python train.py --n_layer=15 --d_model=96 --n_head=3 --n_kv_head=3 --head_dim=32 --d_mlp=128 --vocab_size=2048 --activation="swiglu" --norm="rmsnorm" --norm_place="pre" --norm_eps=1e-05 --positions="rope" --rope_base=5070.0 --rope_fraction=1.0 --qk_norm=false --attn_scale=0.177 --bias="none" --tie_embeddings=false --parallel_block=false --extras=["capped logits"] --init="normal" --init_std_qkv=0.0687 --init_std_o=0.0 --init_std_up=0.0687 --init_std_down=0.0 --optimizer="soap_variant" --lr=0.00487 --beta1=0.95 --beta2=0.95 --weight_decay=0.0 --lr_head=0.0054 --grad_clip=1.0 --warmup_steps=200 --schedule="wsd" --decay_fraction=0.581 --decay_shape="cos" --final_lr_fraction=0.05 --batch_tokens=[8192, 16384, 24576] --seq_len=128 --doc_mask=true --train_tokens=92540000 --steps=5986 --dataset="wikipedia_en"
Each number is 500 + 50 x the weight over its row's rms, rounded and kept within 0 to 999. Layers, rows and columns count from 0. Numbers have three digits each. The size before them is the row's rms in percent of the matrix's.

# layer 12 attention query, 96x96, rms 0.346, rows 71-95, columns 0-95
065:423519568464527340406578471607536488460508528501526444494476489504415512523523529515475451445487410420472554490519485488433441499535552476568565498529574533507498459416601537517458411422541488440404460453449481492484565467502473542539425489530571510444553548499558502538508437452469510553
094:437486533502511477469568530501493443545457502473471435434423478433588578525496569394495545480424462501578532514439457484426476524534515419526534438418491554593484514500530452429462577537614511521423542439540562531515558510424518498443505506587486567494468428468489486432545449494509556613
107:534452388451509522439505432471547539511494413533537545487551507488474452570445573548372508506499554540475545522482465562446479529548473474536451467419559558534479535573492503586540471523436483475506468434516490589566498520408607442535495454445467515417520399515403421544516594470476515504
103:498504522573437453511470495579421523541523465420459538620426475498457619549522509613434484505460524540437459418527449425513588526464481525487462493456490505437460480466450549387514491567461467464510497405399454566460539456500476455510510541452525443525511523553454441532576495570561560533
105:473516447531492503496631440445420506532519495493530600447548514531539478542468477479532543494465559410476596428510560422471505612549533517495448371526438449513501469591540492421469477483408453550492522451480504557457511524466434518510457505528443499518549510356550527525429555559558478480
100:459514454532500458469392591546553477521489538474457482485510403476529533543436517482443519459429511583446525499469503448522554524497567381500476539468528504448571456464440498547506511490487410423609503511561479448452466530454458444447365467427443487501491514567469534524460332515462484518
109:487503545509533540511548428535539492461444510527503446590609550487497404378429570504418503539478520457423488606471544541488509513623520459475591449478540531519384451503526443449594481588517411480487478487475460466493546456572504429524511497517483474574475575466471498469485440561476446481
103:574517484494480476444459526495496425411522546436542490428519488493573556469512430584533566487526424510430460551504448489517490388495478530544455516482477575543549462613557488473475443519509540421492496566534553467541437530407462554581478457473495440461442507459497418421447379472571407510
101:514441555558475536471506502510482497410542459476536462565546510528527432453375485461514466447547490517615535561473547501476550504491354521585486504519592465500615482513462515558442434485466529585397519411477541481534425453512556475487494527546496538511467550463452547611490454571442522539
117:520568597510584580550468630525499513478505471477505507439514553460506568515513478448607487448391401498539481519478516468556452542421519500531511436494465452518502481563577488426545512492555465528427474529432480486399537536492436478529540449506582549442553447499618440511440450544491420463
094:462531515426446472438539515442523553470508468434498461479492543488463426469614457519515480482517592500485539544581494457450501474506468559525375493497556525510432505461367474521561471532392502386657580545501520545555522500562496550544499487458480414508421549527496520575554494537500509526
087:503544560508500539531545522533509542509540501436533495452447451551473438404505469555596420598469515622624480519499534437511464400584519496504531454465519537568549458511567469488544442600543523440512574512464551545499503527469598591521526493494453561482427512513466502594452448591519485486
101:480436470618488528565585466529502557496581452490434545543514525457504471416583424535406530515464558447471524537461520519477611444507512502494533467503465515434557508499443505469481444534512528453514446482563553507506440535527445446486550636444376549543475427475500552482524447384508568546
095:417447550394546540496452579506522517600596435467571544539435572450506471491424509517527511549518525426461513521486559441520475491517481502569526444435467482575603549471613495477440507486512441414427526560486487466559453419460484480511494515580522538544445534391535470416569504524528515477
096:428519494422525523564435508543437459480590446439492554530492564512482524505420489489478449579429533589502439523519534464514547436476543559527549449536457490495476501522446461528502585458596564429461558514494595461476456547570502417645539494488507446441534537394510554478404506500553487435
111:487537519467505434396502392515426519492465516493488453495546433459502480533519429524552464514504563493438533563510426520498577579589493532514543499445495524497436580472527484558475430384511471414444489440565518462501567456520520384528539551523551531394505472565526509588545425416525423553
115:432450558567554534493477611460465555505533463399538510415438523506554524455469503503578517570490485508591504482498491470554473479488458448429564515489408500465475497551656471455552471519552420543482425463445521522435524457457530543538574473490529613424509410510541510523490432459426450475
099:515569514436552543481419440442525532556541525487480516520493472451489513511436494544589522464535526465545464572573395429485585487531445467526416523565608507551470539469400447506539525647452527503426498593420451459492513458495506511554502565519403493480470563465562473567485534471478450431
102:517472616484494484518483471574475534597461516476527526443484416481498439532490460465605511496474518513540470530477484599557584676474450557424503500530445533602517491540557490508465545481517421401552595540534477579471411435498525464563504470535472532522478506579515487420458491547525521480
104:484407529541548499491503551473494518486444528524443435454519560486411514461425536494467524540533477488584473564554494471445533446486478562456458515461449402485503647543633452474496491422549551488476509547472557465470477569491487397558399525495575494435612421479508495549482446502421529498
104:495402574533564475464511465542586582519557558585491465455534503460489480549441449474500507599494461523523551466516349429550497462540604531497524478552448523504490489470526427462558480445486542549510619484504425389578416509470494511446556481462503533586546470459445478446492457528533507566
097:385523480443387548469482475488524540536592413494426506438524483542497453468506506489491489547521600415471477527516525465473454536545497476506512622455370587463447517443481518468549462562527474558545462570511571520544452359514468508464493478496488466412392533570458529554501469539506509505
100:477493591573480572568472446556570457435551573505523548518491503520543501510514579597624587480482509369483503468412514488480530472473584480574444501438487540547569466589456517556384476518490471484521534509379452456447467477525524488464492411526579490524459453467493500514580483476525509486
098:467505530497602520570398559516432464484502534447510491551452490487531492569503485510466419495431448518544512525429454484473446407447546517518497652479472599520548489509535531436520470380495476526509502484478571475449475480502478502526422483479525535487503560402502392504525649437419437510
108:478571526498536524482502555487510554530463395515512506471516470542427511456505500565491474544443394487478412550534496481554481507451597391471494425501485535506511522690521524572450532440459484513502420488405451522500484566532491567522601505535434381531526446414505460541501531534468511547
# layer 12 attention key, 96x96, rms 0.362, rows 71-95, columns 0-95
170:477521522502595451589484527487470513489500531517660411517371532521501509426434536499551423535463499444455466500493444541518513467524538408504558517538470524492473437436469534423517550513565488431428480464447417482455481505483547570605606516526492512543481468448578552534491515497423427571
094:499495511439525413436518547509433503477495518536519515500458452451568519494439494450432479483504519547518437550506491440502432520434582514475513516569526543545592545537433502506484419574400572480552523408505507405471566597611392501503433523456461490545441515503463558431531557468596596481
101:492559432539528492557535579507388615550515456450608481517543509511444465494479591501465416552488481449514486448472532498513537508497615459537589515567454509447543467470547521506407415499455539415491518464471494581481508501487525550536500394464466472374518459552550453413468515432483476453
100:545531447480509537450447506466513398498560562437485489467518519542410563580424482483473430548436513519528425499553490568562614450516504498443579590442513580518400515401618523547466476523518526494565508473531500492480576445564487468564536464600483567568448517544460505447482470487470549517
103:466498492537426488440456459506442521505424464518546573493544554596479463441460474454511613578534481415462504545492462471536514483420534525504449407534503494451449648512511458508543454523575470488433443555566488546423441542558459433505551437580424507538448560529554473520551531496441600507
107:509514522502566512487551567574511455504522574506515545468428468493520371534429588569479483567559547484495533556590444433573534426510490464409568503473493570580511459552499440469567499478443476455512528594497515445426526499501504493496509468451506636509467410605527463473436424513486435504
105:506489556503565557472451457474557498404427521483485457536589496495487495387496542570494477488503405538544631568479490582489537472503500507538582400572429456601577467499504554549642475595468534488547557470478516533427497543513544511506462491534465510548601489574470535518524488518494460481
096:466493596444518503568522511504476439482522413500439445455559455617504473567504414528379476460442482490370489444577511499519558502510538535431424486504411518482475497480445454441581535431490520516510480578456457512540504596495517525485455433427496463520434487574467546467561497437573532416
100:535403452487558580535507506500550545545535538475508585613492484422503549488519473391504535490487566491534483531563428428440461426433542463515457409540490416467502513498504495506596532571582427541558500492437518546590547463546567523456418565601474543528481462552508570428513473455525492509
076:549473449513468340485502417436515535509490559551488525487475388502479472367478458474477512474527540541403482479506481541493512474501482412500470521539446569555535531439478511459468493479523555458470526462515531505504482448482561537525426509461504379568511468494396581492419566365416521451
096:501533593571438473482402484580490488548468525502455597459579508534494453528598470503417536448545394461458481507506520476513521470542519566506527440456465456443516558615561465570537469521537530586491505453621564448539566567531486469450481499479605449480423516515480547497569552565540463487
096:471451520470533450497450498514525587507545544509571548526469454499546482422577516529520487579447464454446427512544504577510597397538590561455515514428508454505479480400433549500406521520491411569448493413505525442490457480477495524566529386485563401484531430505490539534435540433521424457
110:578430480539513516505533442561557548410584470528548465442501424392563557468541437572453510489505513474550540502536429544542483531517515577495429518526482484580485532617533362505497521571555551566514510520528523535501420478559543484493527560476474594465402512444415554498519476506493479410
102:485481550554468444500508453387424526471526505491528529505518492498494517606503555503484479537406417480455468476472385501498471505422545518527482511491442473494590444469410495527449514533544503464493382471574594419459494345532497425463545423582506445522560422457438462464505472563483496472
102:394501468489510443536543501507520502450534447429529483457432424506392521461442488520494482505473443548520539479455360479517578448539455422555505493534531532398520481478488532451424494548509507523529486432500518568437436473475582518537616534477579553478484485568465498562544363406438524530
113:525588528531519439453557568565497411499512497478479544520474543522457484512596458587587489512394540410608447419500476502500522592481498555493554411486393536496610512540462557490521490469513530550554536490516568432530574524505473543496464538570434568449544516435454522495532540428492581486
085:535530450597457538452492434533466543465515554573599554584558401434505445515540442498430507513592532569531519483463516472472468556588442477461466513530505460526494591487576503513444459412424524519644582536514467468600492471519565494535502499482458555531449512462506555582575480453516503476
101:509534526476500474448422479502579430483543428516533525664504487469514556517484532451427615507444456418500511471522579471507552541431457456447543535431443538479515494501434535505491477492569525501578499428514561539599451485454516404387505456429572559508589569567507505545451479499522517505
101:514513508476532481492429513541523525557483575488492473522534463519610485458555484468506508506507497548479423509561375522489447516589431498472560510512434517452565442538516605498449499487471438527404389504500460604426557512540402542426595401538515576451533541401533472539523461463482552486
106:556512389543531441473546512554470519435506451451405437515494464404551476496477514491557533470537461414507481498494420502509516540470520510464493523573470485487472366466465502400468449539470491554477448451461482444541484453428508433589561582600533527606498503524583504447579602466564461477
108:440455470441496461524512490553511448496422583540478512462486511513526493325464529514500475475535488443491451619521556492505521535459518532500523573498419451470539462494545467442519476460458593544462553604535573519538574368503519457425479606453418436545452562493427462449466457527492498507
112:444522559560500499508366583466471520547491440460545501535486520413479530435450476457520523504411399600553521472429436487538486443496510538480513469539424523441465468440501511522484492480405513498498492506436451431476482462548594466529526443502460463545546420448604473588488374558445458434
093:431409470525542621518474373506540458551400491544492450502452411504558465543489518514462446482381433505478379512513409476495512496449492623473517500535556446580469491446488439543459440430534561495463525505562554414512550509478516496425537401462510478527474506495495486497502535488433462538
103:538458475514434451553605515528503444484442476573445481459421545512510437540446528548413586517496525499588541513550475487495531445546554449484494494482501591545537498447422476568524529483390517506625471469567479513611564515482585538460469523468536413454508586466528496408583481546459543531
109:515461430486414545461566484594515538490557518397458531459637535498459455450425494541430556432478601496473509484483593514422536604581496523539466511593518538510542497444449477567495496457522462493463507499559625402535485511524489461439437443473503576466464517574525493501531457540490523533
# layer 12 attention value, 96x96, rms 0.43, rows 64-95, columns 0-95
105:552465521479479481435543525572443480476465488491515461525494462422368459573495588463566516488523584531519564531450520470520622456470404535484511542514499427575427456459530574458534543533465466438544503446535471553545551502502551492558499416566500491494375528594514530480518524442524533632
105:435516463499588480506438565500522524432480472436348461607542536506435585473467466562494479566457569478454534548537460551461411517475435504535455526454531428583425470450559512502602536488422480528496477524549435544391569475545477525504504437548586486446546517444539543466497499449488463492
085:489511518473483453502523549503557522529518472545488453488472504503478588498579494460510553520470507559552538587420582526635585544519440450504540495494586511441538590469444409480432479499436501634411489442587570562455513526544507522445506529515498530452413481399467453511426533505448447552
091:505504500506504535416499428473544549500447507454609489554469536506510420475475442587492542460423417484492462409564551491478492521461491561424486504480552480521538526445504533485486441545473438561487452484455455495588450593406531471458443496582411556494563469648562576463496468586439501540
109:494579444502419558576482505392390549478525518505430439477561461434492612522531473456505418490440511498474506533472507463516549533503482458484513516418528490493514431439519610419371463617489477483489533559480465539549549512511502501468486566513497504488644468444495589479415530499533519466
089:549505504604514522487513450394571505479578447492563415484478437525525483491434559446427520448485548445497462428501457538451460526535560537489529549453461538559507556540492503466529608463537538522552537459466437534480503564542606411484540554505495491463522582533393452491522499449353465414
102:569456460480548483432455617560472487548435498563458407547524377415405511447604542473449556533456429529516546606418436527469458469531513569519542551494521408422451485459473515547504524453463522460549482432462508432472539499516493585530436519520438479458533449518450539464474487529523445514
102:486494479376417540510538546469451481438523597419420514416441523493584602505448406559529596474491437455479531566539504569501439529543558448452489408577554457518496451435491534479510495468519495521464451438483422514474413531522506538419478486506439514441508575470546500477448416489527455542
097:558470441556461446448477488483485446538495464398514448456550451457577480463505512462469522508553498535559480540464512459466564557550431527513541507497513544526498490451462440485441464467396604551464473554450539563521388419478421468478482506523573473555543476595422533430595535559547393404
108:559537570495500529523460438528475541390490571588417619423500503523552457525423481508527537502469571494458485483468530571532497517539433421463522466509469532425531404406489473551511437495508530480507462540620435541620530497468609549537506486539546481525563571504523569407506525489462526517
101:517435476527480486553587490535469422569620488519521459638462626408597445501486515586461423456507491451554513553520432521494536519474477470517476517472448436493473427497441454499513481497459506526514434385494487524600559498566488526515478466537440522528554423513458463499448590512476549577
099:487506473429467490612483562543463532468466540488552555530566541497483527528459591583549584467533575578453532503518476480545490529587571517444425597554489488484538560594469468449446553393419534461526500484509503456477528511531553532509471438557506577534479504547493458541487602457363567502
098:429502525527449552478484417481584492448548570481566553436514388507475481574548567482438395403516536447550483520537459534563467536515561447553531458534491523489489547553513534590376461508651487593477445486546522562485472498513452497543438426518558508487514511451473420547500494541466504456
103:488545456535506436428466524545489505554520451483551464479473585559469464545400433494476539517494391527591515502504499575642551486496480441427495466452462510475447520471494477588492486529446515408552444517446498489491551473603421388540405469529474543538488534498530552567468527541476622454
097:402611580498496580452583583407548553426531471553429421463558503535531507419442562460434409494607555519430558515578542475499498447463464559542467451459448440533464506518449550492463521491540599515501511474443523560493529491530469549483527479493499539505509554475612485456469452543443496489
103:496521498490452512480574545511489514491499532588521515544535446472541430582422501483538431473487397483496559563493519556493587500561549506417559457558460454435550506475608359550492504501466436463478524522526384474480478421513462481442564501462513529502435522457485438432447531539604580402
101:570483545439516524483585352571542501541469499440407512503519428534587505464503566445487501462476522503428469481500453523450557487513448455518546497489410349467547473456527565552447513424575492434481454484604427504446458533525557497430468505470508509475519527472549601481490442406507502544
098:551581499500542469466563523521473462462466504462519566524498583536478447397387555559516538463513525526490398410478490433583547542468435514490466583515415502508533442472464477481520484486604572494575487446548482513574506462445438423486523524531628525489560594506506587535531398499505524497
095:480495518496501586590490493424494499531428420543426477554460545570394491420461438475492557511506472543459444442521471455565536490456546444430557486570572516493425483449567381549530504440576437470427505487487454456473490490548452469591422551495543438523530507596554490493515529380515515496
099:588449504472517528495421527467563469459498493533511454524482508476463516572473496538453394426478400438508377561418399524526496600535448541499470461531556581483425496590443496548505545604449381501498505465505449454508561573449484538525494465529498556509551520453529477606495512483513511416
095:470454479554501426586479463520473487447551495541480466413518500499550489486568449537443494532557452447502532449545477527557411429403559588486475601573516524487429504569516498537487475451539528526514559499515440541573521435549531445452577478644458547567458467441518545402446410515561496454
096:489436508456566468461437515480471492440481539548472472579470505478448488473537492466503581512407389460458482542534540558539524434639542492569515515513512616536574424525451530568466507565509504449473384461563481547557448471418523424499526504487415413565508483518532431549468526503398485509
106:532539524512464556493592505531472484483403501451520422459524515563516523460524585439564562465435587565412577531602512567489399549490521532486457487486583528441499492501465449485517530434466523497456512444528479565478492429456490427483510416403435655433525470475515517557538487462508553443
102:461444493466548415465484456589502525496460555444545465571500515494491516542457507542490553474543465456470433550553539499529582564475577577472532504434547559439482475481514542490500577514587468528444361580495434423504529475557461485531467584477490504518412527617613573455441464577530457490
099:407528487443443507470526518537521486416489481519505564628503455586486552572565404517446568540559463481432528605479503477451454463386432471495495542484512562559565474512587567419508456530514508457488550443580505469518479437499449535490490444473431462472536462405550516462512520443499405435
098:556512493487400484517494456503477403424476531479536425523528515600515457447479473542458501492470420459485569519542500493490521443490508528446573460555497513478561407526533535404526482543514533575468339537357569462436530491630476482459488487460502459516557505576490476598468516500508571493
093:505465560516367556556464558499477407492441489543561463506451419489586456474568486557509436463496486558507464414512503477515486485398514600465552484427463523467522561542525506437529600600421457527434535458483498453443521507495437539490520574426554540505545422511446473539530386538488495447
105:501500518503545468411629431503480419555512472553538583483510547463568467524487475390575480407505448537461490443506517446540420516558512517563535496482526573487405436523518580456485515512493495545540481522433506564450549590527460476496429550565563531514554470486579601420417516492506493593
104:540519491586502588498492578570474399535525443473566454546577451519493469532514486450473632596501448495474512594544516508390446602535449612534509515473464511456507500569540418504531550480572479409449426587474509541484514564477488483486488510517449528495526458430466447502491535549537483588
099:495519426539511545534438515546465460508427434465551579495556553431503526499502545537510510617492514459556481552547468490395541580457468477535465471525441509482537536474458570542414647432495607571484542540469581559417490495459469427566519508509531470426443454456413444481500543530471485561
102:525483484472462535549387527494418586514505513547423416526542481574479540515517481591533489414495504407558489484649542534471487568498529519513566546521503543555432512465545471526538496546470586513571415453583530537459492584510517474545509480437491447515442564409557493451542575441478411492
101:540522532522460544495521453489411508503504562454568506545520430529582441527545538370538448510572470472502506414511468541563493439460479515537491486524523482459427578533486548524519453458516465502503582426432553533693486566554514536454464536437620505480478461484512522521443562536482609524
# layer 12 attention output (transposed), 96x96, rms 0.411, rows 64-95, columns 0-95
094:391552431437502524429404580510448470519552479529529446462447472508506458577548443527483538507512486371510473509469552496567486447476450606494456503503532465484554553552540489532461578508475455469530613518490495643456577581480467540518462520606450437429535468507524472521584527511478490556
099:555570503495489506554487415522511453613627533506336543442549550471563504522548461522482477525461435429528580526417554469519489474468498591497466494487436522524436528455474481543538547438431471458456444454489556520473537558507478581441523435502596435578557563439494466516512493502567508532
084:493474524519550555533518469563595541418559466465521469542555412529519540512471560512531534473392436529513431522530506522438604502508394494568574478532461442486509479477488427538462529522450467503509535558416505501521501501583520614433545441558445494427428480554503549627520457508472416583
089:504581517436484542480542466481416568428488503524687589506453443410523496534467439508496507500496567420451430493501518445597459477445500457514457543432565571500512586451459596528489507450482522488495431549505529475508485430541499437596573409530506503532435549531518547493482453534491525456
093:492533464559492416588488586467470540493453457493455479409605458520454556371488449487419448529586459538440517509516482482459525451527571413495554517486504438531527496352518548461523531476372504491560562527500527559440526562531543531472516454543434468464433541487519518508473436410481474470
090:511513564497486539471653488449447376459446449463552425440495527505480442535502484444517488510456472533566494585464530450559450616442501540428568524529473509560468466459568537548498502412536498568519587472490477484431481483445486380539573473573544516477450441486528451450436441486567508486
095:510478509534556412419476457577503432490555493480465495482532461447554593528466449529531526563377437429441519496523494489565478425547366543537514498479549442442486531463427504439504465473500487550451566542449534497470508514512595502609501598542486423515586556453463549437531575425509489534
096:474426530498463431531474500540494573412619539550442498573515472547466415470516523421470463532595476528491547541501430535483411575480474517549509538478474510535502640474462476519399541525525526429504476514426526487554549508503473580612610534431538448529525558521525575501443480508531462427
088:409483531610430534387457445427437393471469432434521556484551459553519558446470559480556443549441560523503441447537521488488521512476512392457514539495565522487494520536535512490547552384514622465470520482533598534434514571478443460537478518514417502568509475508502505491481568440498432493
087:548580481551539502545496424518499584524444451496485429483552545508503525479593527490535477448606519442447512539500440488489387497569551558478541568496527555480587491519461442499477517400517533440494494369466471547377472491545487522522410534510474535536524546575576572607478458574462525495
090:513498482442506508449571574505563414538531488461616469569469486508495505462475450427394455443473503478548570428513521455487476457480430474552387629581569475551508591421475477516504563537514542514462477456544475543433556427597480488503431443531497563439547572518555480497464513520554526528
091:500474509519514605556512587597535441550539601475530547564503499607496479590455483568476512461530588534470578525425528500499567431523487560538565520512501511541617478458536517545496497415544425549483553515430500552452416483496446484552456556562537503528572433559422501498439498468530457428
088:562489558526423486512483541469557394453463551480550450525442539513459558496576524462521466459560584541580442531531438531446542535478441500513479527491500456417448447446523436466571449552581549556432481493513491554541543574502511483466569496532533432558428484575356508535488411549389500499
102:486577468493526552475457445490536492455551473508716523512501504564547453498526463452443522555526390506488446526541407490462586457518469578432444498508519531514501474522567540515527525552451470489475462403457459519551516501584549499390530542467459521495517602520508477503484566420500409436
088:417493524539477462498525493449527513477493586570454435448575609461548534524501383487584523470475556466522521455542483535478493434502514503476379509485502534562553449523502502619424525538406512452427483516493456390480549571471496469467558520514518589453528482550480466523372448430537466566
091:392447509588482483459476551560468535501513379507416423564514514569497495558465471472413510462526488480529534501558403595576488477431486455387492461524503529410492519496444516386478540484435488573501478481513518437569460477507495466440511557392516531498507546591520514568483452462433569486
085:616533415510518478457539463532460560482515442472457447486533547531460528345574498518474628493453599496549519485483419536588459525476486543561445461394510539481520515484505485536449609507528595542519469514480537516495588518433648491520464512492535489487561485446539486541468470506474477451
093:472539517532464503453492564536404484523443592412716560525581549492510529468646530571461523448475537499480512459503492520546514473501566491456544456523529521552511493513488436534415571487519467432473499397466472435451510513423478523467453493447496489447494530407479518492478562495527456559
090:492491513381418500499493359520492512518520466579608456536515485457455534490529617526520523575556457511394571484478553524406577501460465477495581419493466528470461509467436528548441563514478480540452465436529446510503598447448452482473522607500548411533551489504537501480505511429487560467
089:476519507429524508494524514564619506556469473515543581421451529424511500515486514476433362447471459560514480615507415578494519525456519501485474574437422454521470451440450553518477481478454548533525483403476535605532496505493546501540541487515453438501536543547384479438575528450517524617
091:428516433477497436495536478475548523438601594503478457429467562552457540484470521534398496575474534426525545532542536510412492513503590515405577586523558432498544467620467439480550492450599501454432520548521496540559475406532512435499526483498556561484510558435430499547434527461493487548
089:483509523351531489562578421522465527444425486483447545588518404484508457480403475495515469400521456485489403446557535500503503567550472572518428571575544510411521475482525518438439468444527434499457573422483496587496452498488600528454609525467467425522484523485486501516460510469490525547
091:503541516500525568473503419525535436469587516539485462509590424501475563520583476502502528422492629490450433479527525425498468539451558575546440556463474520560557525483499451461515524480439497563571564519488474461562578459442438566493501541452530598604562525407442554517523446423497413493
088:434484379445445458463531522549434415436509516470494579385431455449523483521539540588432571489558457442482472505538539515463516497545422435513470549472447570497533468532485546548458569464511485559504418477549521464519471521532602547450518547437520439570441567569458542479467532594495516403
093:487475535469579463545477459527486531547495556528359488632575582439436581529514549530490461569548499529543537502525548416479574494499357510398491543494450533521505567561507489447432506508440546479531402504522515489532475553466551532575480416505466492455477456438442526498495505454424556447
088:418525574527517477584507558529476447529495499529524580477472406533496589452463485490546453482493562499518528436542476494480491487456483518443498523519473500522440521589562468540486511572542495495586492500473485473499619472540589434449513594485407420625507495415543464561448433536590550377
089:437522535543595524526574501508491496538460501469483552396466521439570499467457469560564446455505448504543547494525398487402542557417467399490511526472543423542473531496484481395530567546464450582562439521511551484494524458474501529578518585475516557511413401478498571396589467500460536478
092:535452480584414466523472491435509504574482555558643519511555459428488470413538459561477556523561380546597459445529445551515400510509439481475516545406483513549589556540531523551568443510537442472445546506535512485478526458440559609429465485523510500478501465504549489467507419503525450535
093:428502501485589546446527520530465400514477461593361488533524501452461499540505489584526505556474506542512502450475395494553526509516489463498429439444496476445516573498535476407578521518585475524559428402473487406573557383482476554516518502609503512543443554450465443457431507464486467509
088:489518602505470512543468543589444475487574457435413496479538488503542467504445444508447477481443570533538506531527493526426505526538591474573477474405506488475518527400582460546574445516487490445453469483553490469471472498541445431460439512608529529497469414410412450458490606588413439461
086:497644470504427543395504444485455541486561555519289493568468449442513481528459496482476471441513438553490475504563530464511471474516478514476530560554486501515541383444490427521551568529510436506482381502433478605495520492456435469485460540510525432479503483505495505511437447516566519473
091:563468472599560479478535539496511513447434583503636408601422542532487535546452498488493537498526511462458485610529536488539491439537618477510485522443528438493436599520497539555598522480458489552439492551470445540508631481443562542443444484506430573533466434512534516536479474506493526520
# layer 12 MLP gate, 128x96, rms 0.391, rows 0-10, columns 0-95
090:547515553547466449517523552503520432547417411485426539524465438540526502583573567538534459594495483476471474483411458558570538583562464608430498458514504498450477517492502465479528578447621499527551492525473521494499455535566530568534556535656580597464504543480535471540454491499497548476
105:484502571520398416538471518484515500460466474494456458502474645592382470473371502568481615503503532453498516535530484436457487433477482530397478605544546441449488462517534512434508517557527466474523581491425418568525488484465462522486448437540445489548575481419519530570507519483500514521
101:512450499475506482424537503474463569489472516569490519485460452531558444403554532415496451555610543487418514493534435420538466476494497453478535530443527506479545548492451509539493508400482581445533467445534489566378543473386503498465552503537576483565412537483516510488531560373568554401
101:584555609539501468616553449540528502459489474529445457495485413556499558510379493420485484531549441429514525398434413496632541438558495472590512456523460535485482485513435432440473511476534505527586533565536454470542492460549581534478475412514543528508485505495507602507516452496486511537
099:509521482462533475563477542513442465485456517428505466432460535426425501507484533464516555455538551520492513544555456481520503569566410495477411439426546365524499522453451429436564433495434539409550428508499521532435482613511510532595468455494474555498471502511482611465480476458382448580
095:404404428404415587497502485486472526554434475436518475552373480555534469501519459552494495525476425546443518454506570437472496483464470523566516439483531479415501450525515440519530496424471481487445524485561615611471476452478451507538369482526554454453494466571580494494497508435527442476
096:417457500466352560468504531505459549480441419592552466496477578495519547444547405536485502545617520496485462471388483514468600468445487549536516506468524447480562457445497464542618501523569481548425455478388525461484506461552570487524470474525459483445453530511491475541398500572505481505
105:479593526600459557505560553313561565450504492485520516493462566462505458400480468492477500464498412484559472491527431510544492472453444420594535484492475483473554498504462468566562467532509540546531476492425528505533509426534508574458510457624563528568512586556453556519415488523462514494
097:479470530499471522549485493442485574475503533453537578475510510428532497524496647402595458528391590546585469525440569499567493424448422506508480625440463606547470531507488439542532511484485400558514396524449497519569490448500500517468442499440498541486553475571541483498460552485518495485
105:450515551469547545617506499502407600524428511489370518466463474481550469482534501439489505533509425461467495504415508463556567526500461529607503479568472456426503487575539440494494419484547450542449449504553540421495458517482513551459477478489613558502474479398522576585557523500553450398
104:560489499472573460470463478519434518541389506433470431554515523569455582492518531425493535521545562498529564437615505490432459538447553488442592489501569435386505431434455530484495584515457540491510494513421547448517386469540529551449500544493456503452403475548527553505461481413434473546
# layer 12 MLP up, 128x96, rms 0.41, rows 0-9, columns 0-95
101:498438426450481514456616546427503509482508497452590519517519523543376533517541491577513490493457516527449529534413432517372519492461482509537512518407557491547472571430522573446470557526530455462457570538441555508378515501496550398490473453509494491449457486476407531464412546469414526538
096:520467499518468500499591479480468463528554478510543501490522446555485515398462581551437411578575533500461498494481407456384400507507472539468489619503533527490529540485498517537548560582444457420488497450629467563564451501499553465541443464408525502515486521486485465588588439542555461565
106:533510505523459499524478549518533477493538433566514444499526506432435529514474513483411494407447477500469452574506529505399573574475451554527515395518568482435474440569539594419441564469438437499458516538522476451508488455484471411605514389534509459542458587555571536493607534450460438508
085:530534470480556461558513476558476475418511490533449466494397487531536444509384473443513551554486449518527625434468395503537452440530473512544424474448470500507501541537439331477539526478490450556438481615544474480435533438499458461526452517519584519467479432547553488551575492581494483525
103:417521481545622454502441518486569518487496517590601462577513422524474475544515490459505520467498520546390465503483532527517418540460472520605465368436503513546574442502523569515441441463547490630600473516458440537485454515489461553493469459601556427511499537507468486476482494538523563463
096:433460423434461555520511542510487413445399470532518432553552566551534528489502541531465522608471426546512530447456554512580510496449447513474474473532562450361503489497493474486499458440409533539511528603571549484515528546516494541480409559506551545456566519420501494591426595484427501494
094:441468507472520446547447470402459505469518496506474564485510485488493630559603473489486453608411476429521567465536526542562496549461506417584419461541572529539562524506516476497574453607508470528456565467495411517580504521517581509498530561425453533633498498533480433524503556512516485450
103:560482521647566510527531514506575484508500585481581474521412483577491507454446407500532535465395504471452398569575468493503518465571471520548438485441509542539492535617546534471514445491471491580532531532510473594462538483523528465441463511479579462446444418470471533463526504396546475576
100:484501520544531475499528474501481605525458469490425597498526491419510504483597606535573536475515527569425479472576448555544509586478558483468565410518472472464594479421448464559522431525466533510536505455540515534492445542575475460483510385444432586500518553539519492597569490416527415501
095:555538535509537418433392417537508478534561517490441518480464562509499525440575368480534463529460478509502488477544485639482495562478439489438548518393462566456469532458469541466510523443541517541491412512509555453520477534498504487461460461457474478486437536414641523455540502563569607542
# layer 12 MLP down (transposed), 128x96, rms 0.396, rows 0-9, columns 0-95
097:438557490489532570374447526451461423521461502445456463550467487460435515401567418461508547524544470497515440595544484489529395467471512566472503528493433515514483465405525554481457528560507558594576571532461549455467524576479509494467549485503452471513523575456526449532405408547459410556
102:535487489550518536512470571476518489536556458511509528552528436579509426555571606543476509486501448500468532508482516444542507627526526515489400512547414429575526434449434565424521515506566463496462535451569547592503583582539525494418559505524434534527381460560486473468572589516516536548
105:463574522494475488423520500454516409380500470476557461481408532579572426404531450541483441441476460505504364444496524494608607505541400533508517423495468536482461456516482479425552470509579529559515436477531460505524518426508613499475499520523578491473565552516453549463489467471530466509
100:594547504457440536522582502609520360505559524512532490473372397501446474549534492422565480475483549476508508489458417464472511513567460477485492538515464444552564462457511584531533561507440481545477494441558577510542537427522461463535595528460408582498545543469409540499501473455505534555
102:511454477539512558522500452583530488454633466540431578587516502443462546436432484516443519502463433566482542473453556517485541468579532569473527446476448511405476521558470486457522437500429548467600466476516510547452476399456557549558468459504621530505459557531477451581503597540528520427
096:405586479441506436511501444428437489449588462503436482513552497510366399515492484488449539386576463594509437493470467525454509497474543552553461514508493480568509528528543485508486462565473570551530522554496560427544532385559425538533520458412450476464468488457565527555492460477399466482
090:550535483541553583474455504612516514527553596518517528528586479445533480427400473548538568521464537523560441459516522473482515429478565527450440461579415452486568439536525365498458435556480522576555488482456493531449480465539492437421506445518414484523478478554517484506458595495471621499
103:414554396504544446456465467578544558535411454470414590446592432508515518589555470473432552525446474556503502563515495440510464543472453451441376481601473504570492521439454545461514508488423495533602565400492540488595498423492563479533473537512498494525495476535471531486474470466464484487
105:443498467458485421451462408495527475501468473435467561527405451475495534414518511448484504515511527590525503500543511496422514489531565569335561573556476486428545516385500528486577521418407587588513489450532451489502455536547555452486583595505491438462527478493429523510510475475500455453
098:517520517472446483539532542500522549557530480442713491546490506484529513478539559475459527482572554460529508461545519539481500516511495439572413473500509522482484465501554475479565537432497502540494531481500625510535436500569507534470568521465528548534489526537705524510596547485555498398